Weights of a small GPT-style language model, trained from scratch on English Wikipedia: LayerNorm before each block, rotary positions.
Each number is 128 + 32 x the weight over the matrix's rms, rounded and kept within 0 to 255. Layers, rows and columns count from 0. Numbers have three digits each.

# up: layer 8 MLP up, 832x320, rms 0.0382, rows 277-343, columns 0-63
# down: layer 8 MLP down (transposed), 832x320, rms 0.0363, rows 277-343, columns 0-63
# gate: layer 8 MLP gate, 832x320, rms 0.0399, rows 278-343, columns 0-63
up277:122161142162119114139084156131172070085067073164152119195158161165053103100086105065072150113110108090134051143158110155144073131116098101107123178214053106103150132107053114109157111189166111
down277:192130143181160193096167107114110075120182144115120132109109142126083092110100164125063104166133079097070187110108135144106110102091165129096160108158096118117131139123094117160134148173092159
gate278:097101141105068145109142084148097142122212060158140111106166110132164123169074071195116107120116098140141136130190116105139133142126110115132140122107145117072132137162121117144144136177134144
up278:082135171115100161156110148133102140126132134094096134138139122139117059177077117120155129171137089169130094109101143121087144184103100132138180109130152129167144119165098144126089127132165114
down278:169094200095130112078122162123162091179082062150139112108124111144164139142174124149061148143154079107203127172057115102114145132095119185110104087122058114149084150074111115162096132164033116
gate279:128127084022109178171193065131178090162160168108145159112169137109172095121146150147088136068150114139047041126159112129123067045145104110147146188086092152089108100127081085148081116166123161
up279:095136149102090164062077162145123151143092119101081153105108132163120130153052169133087128099089096139134112167147109137125120117157169080113131112152147141127162108129136157140135113127120110
down279:145171092197121154089121125143146137092168119151102127141139080138078141076109106173155198129112141127081165131093116128118134159136105158132119149082140135124114165133155127138203146179120125
gate280:133146099150089127136072111125140085157118129133140165154075152140125128202099130138062121085134122110159197139120131129107102113116167123125148113072155098171100128177111119090115162159153157
up280:093099074081068092070107081125154106152148105117138172173114139092147141196109120152126106163155090199176125145145139126094117113128147142139155146121088116154126124206065124133123115106186086
down280:098152113162148106139108100108076156099105115096172122077144161175158208210106129128106113122157121093121101113117100108146152156157159149130136170088082098163135164169106120073130114123167133
gate281:084060225118176122138104149097134123135145118171137057141068168096114173097118100102170089110120147099158100126124141169165190148155049134133146142157143149118151126157147180128139158148134095
up281:144165095191128120154155114140166103174130105093098156123170109220097136151096144142110154116128081141185142109083112138144117135158159109116138129122117140119068108099138093135086144110148146
down281:169120143129117127102116173099196144141120179133076144118098108114087142146125090117151111117119184097186086164085133155185142126163076154080082218148127152120112099112102156141087128163145146
gate282:157183160134101131126101156140141069167137079154135103159107136138179128101192098098039138081156128119117072121067093144096126119131162163117151112183104118151064099139126064120105152111137093
up282:163127107075122154135086065154132133109126122099175201165116137169106185140083113131117136139079161144127091151155199099164198149160125149144092132142157108131116099088091176128188132070138145
down282:147128142112093128123143081091167151068135129067104168099135114153143142140148153172126139072093148125132151109118177146170137133094080074132114108094152114136159107164140125155207097098102139
gate283:115157121156120138179145186107106081089117133149137141157174142118142151111172148101113111100105100077087158083133167094162098127194058144128137128084115120113119132155132117152130129153108169
up283:097137099111171099119138170181120144017130122157112134107163126126146133113181139066107169103113144141139115177135101102074154114123072152137202148172123100161147119129120139147105132084086095
down283:095107144116132122089070140109087131183127130132123109146143121126113174142128125189164089152099129130112165129158073155066160150111146126086130148066187106125105138136139129080077068126100134
gate284:130129190070147154135131160222104099174144125121177183116100090104158127117206105116143118076114162111137112166104091155093042066078034088149130159126126132162109088105083101139144129117115087
up284:109141140086155098131103181145084136153075125111107096163092077173148135167121087156147149154121160124126082121118160120087097119104114138112155189141103080139159115094146119124117117107102150
down284:114166113165111150136118103156105077118112083127114119045102157121097093127125055160133112156088133113103109119182159106160143126154082157196093106156094093146135107077172113165176103174161133
gate285:139101094052112150158111148142058091138116082079161114140090142143150063172061151187116110152151134087088134113189047162178116098116106151068170049170199140071159219155097051207145220146144097
up285:147089135125169049108110086142096158110133119128180089099105166108110137149082114133135145089138030074166113114117114099137110132153139082121160075158082108140143109041099136122101129094119086
down285:112068113115151198148080135159148123129096132138149129110120151205103091144155112120101147130151163092112184139128120169151114128189138149110135114089076121143169135116123144192104135144110101
gate286:122093130121094145170139162070151092159160203116082120124092124109159111124134123139162110104135107131145116121130122108168136132138098150107130095094123140158103117113161131132124158140152131
up286:149098147137119162127132146131202185089164122117137121095125138091150105124140154113100161091134127177130084155128098051150082145105093111134184114091197116129101156125189176116154159101174135
down286:111155125116114110080134098170106079114130138129137091101137083132116082110106126131133117119121139092100113103176127185142104097104160149106114092128112097134124089125129138125121158154135146
gate287:112138092047103125119144081150132153109110205145146105124173105079123194178177092129094132088103114165188135156100142120097117165154133103095155152099097108142162123144131091096142111091123067
up287:137084193155145047155093109148109109077139083132168152132112183079111131183095152096157126113174162114126101120144091156214177121123111165128144074132134151055126143134141068136130113120132200
down287:150131100118096151120147122149162126137089170137132142155105104137149147136157095128105124165082115164149135134086171107059108107132113072104105143091162116127123127124124121132130090147132060
gate288:151135107087114188055089163060130118162077175156125097094139127096190114121155099170167151112166158135117057166114133216132104107106146126106176130139184125136139137083102073118050101118087166
up288:067149120126136081177093179109167147132186074169109143155121163141169139135092133090156178109188174122142152109128150178137127106138112056112136153161135134144171124100080031125045125110102140
down288:164096079069112147097146140093087133233105199169094085058125128135098155095126126163188095124084142195118053152121108173083121127134140111134118123080149127148147080140124089125089096131089168
gate289:068162131169172134098112180122115111138148103115110117158076136140124141149133140105116115131080191123116084144175090153127114081134119111091141155146158122146198160096110114167130139102159152
up289:156107155116103152130125109128160152174166101099134156100137149118111122146081093166145085089146157166113156081116107134141141181097096104165130177120182192156118098170154193083150138147089147
down289:120133153081181159091122104197166095120176088123152210099094109184144152158072111148124112092165157105073097033111081164092138158120085129142127176092144114101153150166163202142136117114154153
gate290:102062077097116161135151092158128101119126148148170131109218108197154163130137095149152101188136125160141161154092116091137174186102080136142121182141092143045161187095109073136114128137144157
up290:164073078128124184122102115103079124116101176098138113104065146089173130144142135080164129037122164066089182101081174088179169159042143178176110109144160182106100182095153127065129184138096162
down290:089163139109101100125123118120142130145123137071214076155164101142170168113116151115135137200147109176150058119138118112125128171125098099163115149115122130141121106116124093161086199158095131
gate291:156122142104093096140142108158119141158134129085150156115133166119170123148123154180156119098153174110114119121154148120113168152146068089123126092157153139117125137160129073129119118125171130
up291:093195150099090107117093106140135159143084164109117134126117138104093130143158101155103132146136111117119116096169170115153098096111103095118081109119199090151110094142089106143126116121129113
down291:103139139106118108138117146073086092107124118141138152044186122179159132097213157070140151174086107108138173131070121146106166080136133134121128139136120114108131113127078119137083102141157072
gate292:153079180072098128137179137127129120149151138093069131114132176184138162188092121136173119108107154175168145048143109123127096145103135165074125101108055156088116131175134109146111124113198114
up292:164120148091067094131136137126192158155144148139102170057099183193170154120118100109166101139131130152105095145112109092100183122133159113063126151126138114132141143145139165106135099108157101
down292:070101168103154149157123112124121107111145144113162144157104103053147117055158131147092125095128154095119113117127159125109135144133099081153130099137094149151122116135104131105112177158078119
gate293:135142141083098068175136079159123112163124135117096134132108160154180146178178098130142087123095176135113065182095147170102113157098094158114156135112105110123139114122152077160167209154098082
up293:149167107102101170146161098119162154118111163152148151134111122143133141131149130071156139089111115084114160088120081050158078170094099107177170128170092131106136111102160138164111137128091131
down293:070145100151121149124091145089111145150155147181131142163124183128054110087142112132039139159166117144149176181086094160112150066181164164164087076136142161082129132124073199153167111187148151
gate294:175163069133125132099173104098059090099133179124144062075164064158133132163093076107133144147155083087135125118130096155171077134114101131066154081168098136167166154138120138146109138133163059
up294:085141103132127037115160099125139128129166103125088145110180185121122108169124120117097129134098124142108157031155199170150113142096114137118097127127181135089126152175115166157102137124167133
down294:160161111098146153099103078096154112159123115166118116088158145114136153102136161152118108142110163127116129156078069099107067092107087109111151089176156158145090093141116187115090120143118167
gate295:135142006184149140112057177134084103104215201187160128128059094153131124072097175183139087114123098097124053107130195136096131089123030077079121133125160108126128165160133101129099157157134081
up295:175118115145058218094101131134161122140096150125139130151149099123093108106180072165164160081153134074142120076145112095139100142095154113163090101132155149187176160125166098177148052108138189
down295:127146082085098095120111135096126164106180155147162116084116152095081125172099142131109124078122142195150078101185080127085084142158165089121105211152106190154154159151141113175140126125092205
gate296:138140123152109174078110112158151150141226118178136126121124134088148123106124162104161137139128160120085102089123068112127071166209133130210128124126112167080143133153089142135194124127152100
up296:142155089092136142106100126134120157114226128183154187182097159076134143126129141142103161105099149087133127088170122138100145211131158092162129153118130128112159127090089130124146169095138100
down296:099132109163113143144146154103066053172114136130132106188184126089194099117087180136140085164148114154118186091153186032102180079122112078138104105133146119121122161089145174113068110163117151
gate297:090142127132087100181116111083140147139082112106137144120124162128144078134150137161112163149122163143158096173116143099110144141152129145196167179125127150171106174088208062081145084076108123
up297:125161135124134134142150159147102158117052104126108126127111164103124116115125140194100153125143139094124159162170137125130096156131131120167126155128173158129116162159152048142126126126111135
down297:136122116109070159107111171149078151197109126163113045168085085113148114163113104128127083146139165153140083113118148131148084137136167070126144052132141098180151128145179125112034116181133097
gate298:095108100083055110125111113144113120154072117131142116084140124156166175152136170133095068145181090084143121145089133060120091163115178106100136113115226125089141112187061141116112100143134123
up298:124131184142120103077112124071105139113074069163105140153106163127084080133090112096148126112175093112114156128176204104099153061070152057137144105093126152134152165122102151093094112117112116
down298:147136132133141160178104144103116116078177148141146060149121126141176066149126144133147132174170096137150136146102141139168105059108084151106114122143176132090163170156087136054074118149116150
gate299:175100159135086121140160092187180095127125089068141122122155148122122134124101114133095155186119109152155095135136145108107118193122182160108164116070126111129099159096128147159188090099128124
up299:059139111168130132114133139117122161119163122128071163144178125165130128154147125130136127118136160123106144131093150144151100121176126131164089097190167146108064121143151117112123171113089168
down299:069094068182153139204169090110087152118133065149115120104152110139118102167098110097121112166149042114113102135107101098146085180107136150145134107112102101104073178183097061109151160122097142
gate300:154068116166107139148149155132166126098091129200190144132146112147164120133168125103151110088086112077181140135148175123133164109094097103148141133124180091097107115139123093136146144108142084
up300:130138104108122124182116143072027166152196123121124140109182133115172134134139128123084152117175178175065106095100070143117055126178108103098138129146087137187121105090085107159120121190195118
down300:188125161074183133147181124162157151145083092129104143185156137150092129160176150083093084131109139105154167138143154113105174135134124088136072145130152096076173110088102147118112123128109081
gate301:134093072063115148091111146107105114148045168172163082053077114151137182167130077089100122160165200141182103109140097104100070112139064156028178066119091180086087128163160151142099096133174093
up301:136104094147103112134120125135147066152104153107110151130128138132078147096138126136139094095159139211069146082157103187161143147096101135056124097194141151155130149143161107081150141128082083
down301:091131076157111104096190150112180116151114111134131166186101085210134087111159108126080110161111154098107104178099147140130118082151146154193056074175100085111143153148074135137165187110146075
gate302:156155125074125154141146197085142136071114100157109109081159151122163120116138138182175090140120097103085146104160106170126109154133095140062126098103088083087113219129073057114099172088162111
up302:139142132119127134095162075196130106134145141100065104150086093173166133134145111078108104177133139116155104093158141146063179152132159112113139094083127135177142081154175133133143178115121097
down302:154137124131070145191129097143156106102089137138070170119179125104136112080148091099072145114116161100080116128126129210132130106118148105149177152155099159134150084174169128104154086136128098
gate303:142140048160125166139186114053218059113091132126095130109144136144200188130147151106169163111124153142137122127117142169133152131167100055127151079116141158164072188144206131108089117130139194
up303:147124204154090165175174151151152102089172121207127067127124119138047134124193110103132150098076200100114085112145100104124060102125162198153100106149079135118140068085146143099158128207162114
down303:189127118179129162117082105150124214114153080146133118132129151139145147120129166130156127152119076111166124147140146177088128100076159180145159107154122172089130114117140094136239101167159136
gate304:116119156107080129163204153136108128166107155139062097107193183137139155133152137115114168096164117124192100191127091125080172157219121059107152191062193132129092110087117087137145123125088095
up304:202126172078111092120107081076119097126128131173149159046115139113177090125129106148113119133124081128141066096104149127117116155160101116152106153090020163172123182189145140037138187078130092
down304:180148144116142123125131144078111211126153098120112119106178098078141151143132093130142167107098106113104112115117121149090100192162089102154148117103118119129073194097140053054134097119105095
gate305:143111068126144093187149102175105175105112178127132225167121166161111094169118165163134120122103123086135135153140097140124202159129090117104170112198136198123121086134157142153154137110142127
up305:180155140099144157164194091108111122133113119133180152157066153105126166137129120173110148134146132168104143125123126094112157117137185114126148090132137146138125083131139118127126092126173120
down305:122066118183083170077116143108127131085132103128143171146160148128169136163142134087136120095153128113096131137144096139194167180147100104186116118139114150172123079179130138113090143127167097
gate306:088116108091069085194088156099120077124162144130150108121186181094047121136078116110120154107125073093150154094120158085150125098230116163112119109131167138069137128134086102107154165097166089
up306:090164103149151065173185099142148139196125036131149126114188132041147140139115152132114180161136105170138132171137174186086062113142127157100107124160145157170176116092075130146175203085151104
down306:099117124078127089124120114117121140108173173097133139019193131113136117191118179140157169124063186171087096122150157128106055094147108055188135147084156109119065166176132142107161094057134144
gate307:133121053089140077099111176134120159104085165131076103105107131161129093152103113183071119155123149113153123175125074109111147159175139125085107096181166134110145141120165113170118079105156094
up307:127163061149133115064109076136131109105117147181123142105109153178115171114133180065101125148141112120132179113146140134179057136145176197128092124143150149154157099136093136129185099122163122
down307:121173183144120212140097140179164126098083083148091091144148155120125147157105127156130161100149121174130129148178078157087124167120121094170123161114132089114114120138055136050135148113061158
gate308:097108159092091088129144111136165071147074166058149117108200084085148156135090119142166069086131179115143075120163115097153058117145077136133190111106116141120069105178149116101073134197111182
up308:095170106081125180121196098176120127101194149138156219143103141153145152169112094164074139147155083128121101080061069186205099194097112113098138079093102111178074125184172119154116139101106066
down308:080102138119126093162092084109155128143111164183133167103152159138069081086109133107145161073110164157112108142079149144172095108099198106099118196083162138133096146109161083134080107105105096
gate309:141136134088139138125102125128151102125142115130135173097188129156182131121194129111154120121167122142161113154147155081101100108125144186113116129125130143130095103146107088091135113154178098
up309:104120121178150131185137158074097114169119146177129075104115108135096101093107117076116201129156107090150099191102154138145151061121125164146152100079103143126101111076161105133201108112108116
down309:119162078127170079108182111138077185075109090111076112112100129072140088141123181100159112105111103160134098112113127132144117144071160139116147119144142136147166172066170133149193154098086190
gate310:185104092146105064152106099106124131145105114073120057136173119089133101184106129176157172146097117133186127155147077082121108176168166101131172153083128120000134142181184154087110131118127151
up310:131065118138120085145109108085127119086118106090126111114123133133148139183116099174132119127121094154173138143110054152124127144133155118139144181148098110087123125172111104132124096087126172
down310:105148109123170172115087166161108141156156154216120217140105142136138111066140119112148120108122181054114138151138158152134123107081111164127099126131122113171123138132096133117089139166136083
gate311:178079057072037168152130121075195144147116110113113128122130131115079131114127109101073087156130135144146125135088028100168074073162143125159127183162185148112097117090105153101102121112140170
up311:141146108177094082096196115188138070135098115133126180102069111137100173178110153201113112073173151109131099162190143091090154100077168149063159112116093103143113125134138162173125151097146167
down311:114115186101214180191143130143054130126175143157129173176118193189117146093126204105142066110119066128084164098128163163102129054078079112106143130117155138123133117103185096154130146122123103
gate312:106114160126128091138086149139135120177116132103151115149102112143142196182138154181156125059117133146147119179154118143118107134106130131078141225180136197113106131154091107190165127092123124
up312:145097154141160094191233094059106000166145040117117153087145158129151123113104118169105128198121148067127136036118105100125077201146161092153148094049199099127111135102153155067133154196137195
down312:113105193180128106151200120090135096176147069118138153124185140111159146136151143139169086093100186074131171094181124054116081149127141110072201193146181133164122111094120080136177130129122136
gate313:174134119036168174103154081118098162123099068167140126125165101082154067185147169102110153129108063158151136170125104104130141125087148104123151117094138141065054174181113167089162124104135093
up313:095112120100140149113096125168086119090145078135150099137162147142118127137193104081114125113116093104170146160124072113145166141179043133139091078141134138150179089160148153140138125085119175
down313:175108173119110110137125120122102046089101142083109127103134158138100154144081153083101077113158112140088207117137152130112140117093160177124218124131095138129099198173175114098148094144106162
gate314:186130147132156035116152129097118139140116060093145121125138204127112149164109141138142060145118173128152144107108117146086180118117089093092118147119118145069059153108147072146166160101145157
up314:141139062122081157158127208101133150119169192119144164120170132196121135135123122135200166148094126106080156156162101115140106106119131162129126118122095112128136148132225114064070116161130147
down314:122118151117196170147130116157162139146086094138125107097111164172141076153059149184149099083168108167066162185157153187081151124145145141083107113101171155106130141184177108061103116134159096
gate315:127103194121114105120147081079138131147107114091164067133051137121143076164073140174142072123139168148146143124152087086175095071115102124163116137142139179146173144163152099156113146120118112
up315:119147145139161078165053134150122143155089175140156130132111086153185178120076104089158150139182119120122093116129083196079152152100143094099151173069158134052156132077070161131083107085160092
down315:084103174189155124082135123127120123147086176107147077069117129148200161092123152127141160153183122184149096097179078127105135152037122111119128159110153176106155196080152124142113123109113169
gate316:068065142114145143078160106130121163165088092158140121142075139179167126161129183199108156092142097110132151137153103223101095097141117168050124069144058131150119119141079138154109135120160108
up316:108115166096144107103111109128154178106140144086115101155111126130159152127094101104111078119144126128148187152157144135079159116081138148100123101109129157172127133044125078153148171125103155
down316:085119116100160131125196162162106130150145149151072087132111097181155133135115120189119142130114105134114075093093120166140089137145120123100154120132131126121076162063077131127061137131113115
gate317:136094124108168097155125110085162112103140135105129104147141144157084163148091171166184100171116085140083127063185078096130163109228073142131153125130137126163101144100096159150107182142118164
up317:118116114092132160180133186064120141159181158083091124046161074079107165070203149095120079155100136136134133134130066079142104153160147154136117140144108161100132122094122079069146145125143099
down317:170174085159165123117126075146118110083113079129129182171153159219098114161071150193164189104132103121111140173112127075163162078141103141152132140115156066142126123134127165099086153100127116
gate318:148113124053185104144174131093134121142089121134207147101149122171123130139055162168084104143149115146134065142186016132150107132157081178129164116143106083060166193129124103152146124110098104
up318:100114131178098141095149088099115109182146153108145151132104142162131129130103090127147117133150132195153123116114081167097090126119121146138137104183092142084142096089115093166122110139147086
down318:143125114140139148152074143162129130116097124156089131127129114106145145160143137086129129146116139085142139138114187146141144110109144143110104114056176140155098077154217159078079138084124139
gate319:159110115126154154162094187168163124133089139144043109084174099165166151097146117155184140143124204142101148141111140099224104107125135071142152173058162145156142135115175175108138119109137219
up319:087114169140098143131111088168118127127111164149057138140144147086150121108154107139095149164102159127111125126127153160138130083138163153061154169130125220098174098083129151096048147116102122
down319:044142107127195175145113090126173132073073161122140104109150128018126137164115097159147118139153144121048148162117112152059125134139127169140174149078127111203142156148113164079140161151098118
gate320:115144119142136094126146127137094128122112105157074106139117147166141120120155125169085124122153121122148150126150199120137127105043157063108133119088180127159128122162127102082123146126125135
up320:146144105144080162117128141104135119107106140161106112160143096086120157144170151121090100136108074091163136105113121162097091104154136141116119105111102164129167103120067104154132144089076144
down320:143095143138124141106125149089093136163092124100226115127127153137170112141105141153149081126167093195085103153097128120126100145190095191140138127181115079131083156141146128095123138096146092
gate321:153157163133133151074128123132126087201155096118169130169157116154106091132135083107087177097133128125102110176138142136104125150142137174166137140101129098143104099081153139157139072145120147
up321:119146126147128087110134152111127147130177114100132179149110160165129113164106140132132153112106117108140121156107116144153125107139111106162107130121150113156122111098128084136130107143134185
down321:134139093128124144160132087130143115110083143141101120126139163104144147122147122138112096132125099156098131137078123120118106116087140144125132144142098142125102121161131119124122136113151128
gate322:087136148090171154191191096135121048094094167131124110142151151086103084147109172126112105165138210171085101104131077147116098133153057214086127142158067165127131119154085156129161113116127094
up322:124151075115134119115160140149086189117111102109130132158065130112090139083241143203153117139102092107150148087145160097107133112068176229140150119085101100128119170166124123112140121132155121
down322:123155135153161089122139111108152169078094056113124130118153131076085134111124113095179122094109169135182117092112146121169151160175181148136101185064094091100128181087061150107160087106160135
gate323:132091166068150140152130138126089169154154119134080112110158152110131167110144150144085099121093107121167160107114162118143146072141164118136104120147095138198140104120087138094137083086111155
up323:155147120197085092125160136153164104125082121113090153156122120147159136166127183160108127101149106129125135101079119120169111218143102146150147137156170076090106115164197109139122155123120166
down323:178181100152097170087123103131119124195154116115103167097112193108101186154109088121141173062105115138103163154116135149168190127134128084146182201144120183106105201119167167112152143161235124
gate324:126102156204069070126112120147171076097103147155140168139168174135106084118096132086139169121181115048123088170095168108116130162140127114189109121110108120127114120107092108139065096141098179
up324:146175111132115121147089090164119113108104120174092156132176117142148083129147093136156161168156140115137146156152143072096166151132109136080118113108161159178144153205124174090127116141180089
down324:168129122110117143112184157158114112153098134088146086151155101158097134109136143151136081137107117158138122071161088193164075135127088122110165102154115129094145132125112116147139113103129145
gate325:122077164125125085141118117074089054131155096126107085127146138086111140144139112112133081149175089181120162125151134020112101151101164095121146099150120137080105127143170138148165165064179104
up325:077097091114142113136135099167148161130070115164112111142103101156174088133098115129116114096161169161120147096129124094182134139149146121088086134170146105104161154146157117141109095150053151
down325:160119139164146123125099090125151146155080155144126112047150128164088128098173111118047126136189199135170166124105157133140146151163121158114113133103128118142107121161113124109148098071147111
gate326:086179110169125138175098163136116053128162094086158136113159197121149135165184140022149057126140058094168169164141179126131188136077134103148088109032152136158078085097146090122168107139131131
up326:135115124128142073109151134141155140169188170089109105102159112174173143098148138127124162195096195144092089096131105105142090129112136089088072093131207164086144106080111151139104127073165105
down326:081125205125157094129135127049141094094240067159092182114139098094135125078099100195122150128099128194084114152159126148103091154056114085069165127148109141107132062165155139165171117167111155
gate327:146129119150123116079148141102124152154083125123102117130126167108171086120090128122064131105144110107096066134117093162083125123113191113115160160088154117107109214167134110092084188095138133
up327:112134097154179126124119150111101144220141131158111149130135074064125082029162138144130156148142151090066153124117103191143114118145181044079145095063109179105124192116128148125110097159129100
down327:086131081151187119109149171121097120161151109145139079154119154060107099044181145155147186180130129169137149156135107123158071130205120099069151092173127144101138157094090180142112106131124115
gate328:161078131156089133104071125145110170127160143130129142116096130141067136148144131134156136171099140165165114154185108204128101122142058148139153131101118112110097158130119155128119142151136093
up328:171094141113142112108115139175130127174118096131094085136151122086119169128147069126133169083138090152156171107170092206150095159118098159179143104124171102117158100194159185107090123104107075
down328:153194135112159112129122087139120112136161131134177065122074131110112151103107132132097060148122159084141161143119151042116171073085168112131138137142152107090205129113119104102156115158141164
gate329:129061091157068085143090170115108121122126146080161109035081152086148140078079101057152146174133157133109094163142139103102051135120205117120158199145113124109102121164155097147153151095126142
up329:144094125171127149150069162110088159044107095063116113103098096127122111118042121100179160190130060190085137151152170087089110085173152072162145162162131071187146115128161180196156110187119118
down329:171086119109118099122096225052097148114169025077149160092079161087134150110100053080127158163130117118160180129152202145071115061133100096188131162128143087163127125110131166184125095164113123
gate330:167133112133111120157149133128140135124134122167154147159127170150112076165125088119123177100181147088108117152125146174077168152169199149166129138104179121138168100103145148118115106144134198
up330:120124188133145137096150141106080138147163097092127094127162107115114100090171115135124129130112105159072135199133109128152175133133081091133121165086123107086092104152116102097163145145096158
down330:164114122114124133145091103120151071101135163088103192075122103127088140189123111128137113126147104137102125092113148144149152141171091134170174168141145185083155136170136155134089146098123059
gate331:094114141097114092163157104124127177110144157132128169117133129179133153146159143101121112119087185091102123211098082084107087124119092167104135161115159152105098098116090159146159153104147110
up331:159113144111166149133152122100126193027108192112140166207117089140072159120186168068078142138096142151086117196102152111132131149141106147176162114109089099129164077134133178088137107129150116
down331:137195157139137136110115166117120108072104083112160108172146110108111163112166137090089158150170094147115142128128190091165115117183145105196079092100111072098150118090158140106127111152097164
gate332:107111146084158126171087161134129092130157111123210124212116150177134174131139120076095134118091125126156183117114137151086174096067010103079148137065143133090138115153017156117106174106124132
up332:107161127145142110092148103079123077135167099078145152066101116161097184115110144132089086121077124091113138137112076104119112141114104086157105154128135108155093094091181075172125096112101126
down332:138064131165148138099092134123141140098145104159140122150131145119103123074144182094085089148133185108073127142131161095075193092075162115078159152107173161124115131127058129168085109140132090
gate333:136110155105106197156090162111107141207139081137135173133076122142188095101151095157120148087090175114118165147156161143111164163111078113120054156086191113190137099116045126124182117143158074
up333:143132145074165080140137144164120129089078161143147154128122123145122169125127159139136155153100096120092072138174164117154115122130087202122178087130158109092160192181127117134181151121093142
down333:108151193150102134127096151138188132144171174083087117100071154106175138122099129127151110173078185128099122147107145146087169190113097096121107138158137076147109150124095080141147156135173125
gate334:099127111186139151150095139171122125142115110137119129067113151084134122105127132112130117140115096130115122109129106117135130124165137146153078088161104168103129154080127154123119125183147112
up334:143149100153109150179130144129130158068105094118124149146159113105128107085147154118141150102138094146080123133139113116143189124162144174186112125141131145087111083103139132089153070122106117
down334:075161135121128093102125139104127137133170146174174099105142129140101113152131113071132141154128118082117178117138103181142100127131151183058127099136100102123164132111126090147070143123105164
gate335:111116132157121194121109129102125120112077081139093105125151176150139123119104146118145095128129114137142182120160164168164100120149153138117119113081118156068115135145147124138157146161128157
up335:107122130129131137138138162118129131096128158139110146078063147094149155119174124106137161144141090063139140139092131122136098162117143121131096116159103119190135137099108148125133192119176118
down335:145114144160115081164114099135096107120134171181110141166092149155085136124141131094123149100139145139127139118130126096138111142162116136129099149134102182132091136185123090126125117093138118
gate336:142077110093115091110189137168121179094113164109130086049130137086100181110141156110091120139128142161141069127081071098126138106063109110092145132142108110073115129157116119114145138123077075
up336:155094153112117112165182146121095152117143142144173136115130133186129104128189174140122157133121076105169164132105167141120098155125152153117090158110110126137081124135078128134127105093127179
down336:128074089097143137128157117148119113081137111103095138184089095140091097150142162094134130146129169107128172136113168139190145150118142120137103089173111123176108116112093111169119109120142091
gate337:119146169127108143150112144095120136123112147114098112167125116155112133125170126111143164108123112144143115101142120119113162135146128143158115111129147120148135086139114109098167106154076142
up337:176150125126130112108140142113153127135136080124177149125139101149151065159120112138111138105146135099110133160155080130142133089105147174114118112114149118092157082136118109109140123121119146
down337:139109135118143131145127143111151137146114127124125158109130163145135192112118136125154113147161078142162151066064162110145118141106120109139118170122122170170140177143126087152125125115116116
gate338:180144136151143157175168103127175125141151107151152166136137139110142123120098071117090126188157110163167166153129137122087107153166155071144088140106075189172174093066077091149142089132130124
up338:087132125126088128065126123097097135166158118085111099174209108106120204123125133177164129154161165139116161124148122112127095129103150101140133122093148138078128115147135107127141125110108152
down338:085147177131098125097076140126092142121201121140161154127069135119179135093160118151130132128174136082132131155134155097178125160105130111157115137095059122166152083145112169068109144151170121
gate339:100166122126137125133110108130147142107191120150169133115161111163131087138191150115097171113169144118151095237094104181115128146145153148150096211066168093169096126119132102091187120151142149
up339:178109172126104085140126152115136124192119144094123114131078138087105116137031163173157070110122174126082120072171099097095130139154154128137129085064085104121164126119152112147143142177112096
down339:150096135117117148173090126108166122130163176099122148063121145129124133091103092115080122161216111137127112201096122097115083151119115177106087183147124041146134077168132089107171123136153170
gate340:139069106102183117135165110102096101096096142182159133080119058115192110086159204155147130121217114143090111159105082114092189166080085068144138146114106120096160117130155146150173202161188122
up340:152118070132106072167185161192172093119165070105166092129112060082141129131139149144088115134156192121154105139157156081081143120132088128140149164064075140046079171099096113092097127124086091
down340:093122056101115121154150100104101111078135119169099159076167141135140141113125194168145145099142127096132119170101103146131072123145172134132200145146111111146138179106154148082150149177108112
gate341:140123124204146152171091131106103159126199059118105134129131187206127085128181168140134079104166127150129149088110085113184131079142139140147162100103163148114096144159161121048179106136102151
up341:142126127067101101095210074143152151128128130121082089157190090150172107078117105165112185181064105158078137145152134137136115138106131158125092121100126131159155120091104165165089086100174096
down341:094148112023132092166142118131149163202049144150153104148099156089093079187086058162098108155084121161130149143177127114073125114143168100145088141109133154170150150146143120160110091111130100
gate342:151098150153145177099169078129132143173116066126170129145172133105161146085135134101140077147129095137082063212169095166175113097085047079127220125073094102134050105132087109096105179184128066
up342:114152175083168075066135147076117037078150139180119044063135118087142133090122106158092127160160188090090172114058098163110094163123111132111117140149110071142112181107117150148088137149107131
down342:091176153160156112113163163126109079105200116220165137070064177165159173142095137079118118123117170111123167091089145124125083120147146116049093166201105104118138108168136106053072107152185166
gate343:120096161068178145168110142126155115145153085171186130115088135124166131141163142183075097177107114173179101148188078197066129124165052123130115124132139129116125148158104082137116167131098068
up343:202080145131139088112125136149161130159161115110126119109110142078138145121079154159147123138165089108155112109141089115112108132149191109119137164090152150098138152099111120141148144081116136
down343:096181155138134164154118160093108148129099129133108061090123085085127083147123103076113122181137134165141146183106163119166110113120061169118136132132098117143127113146148104129137094126109096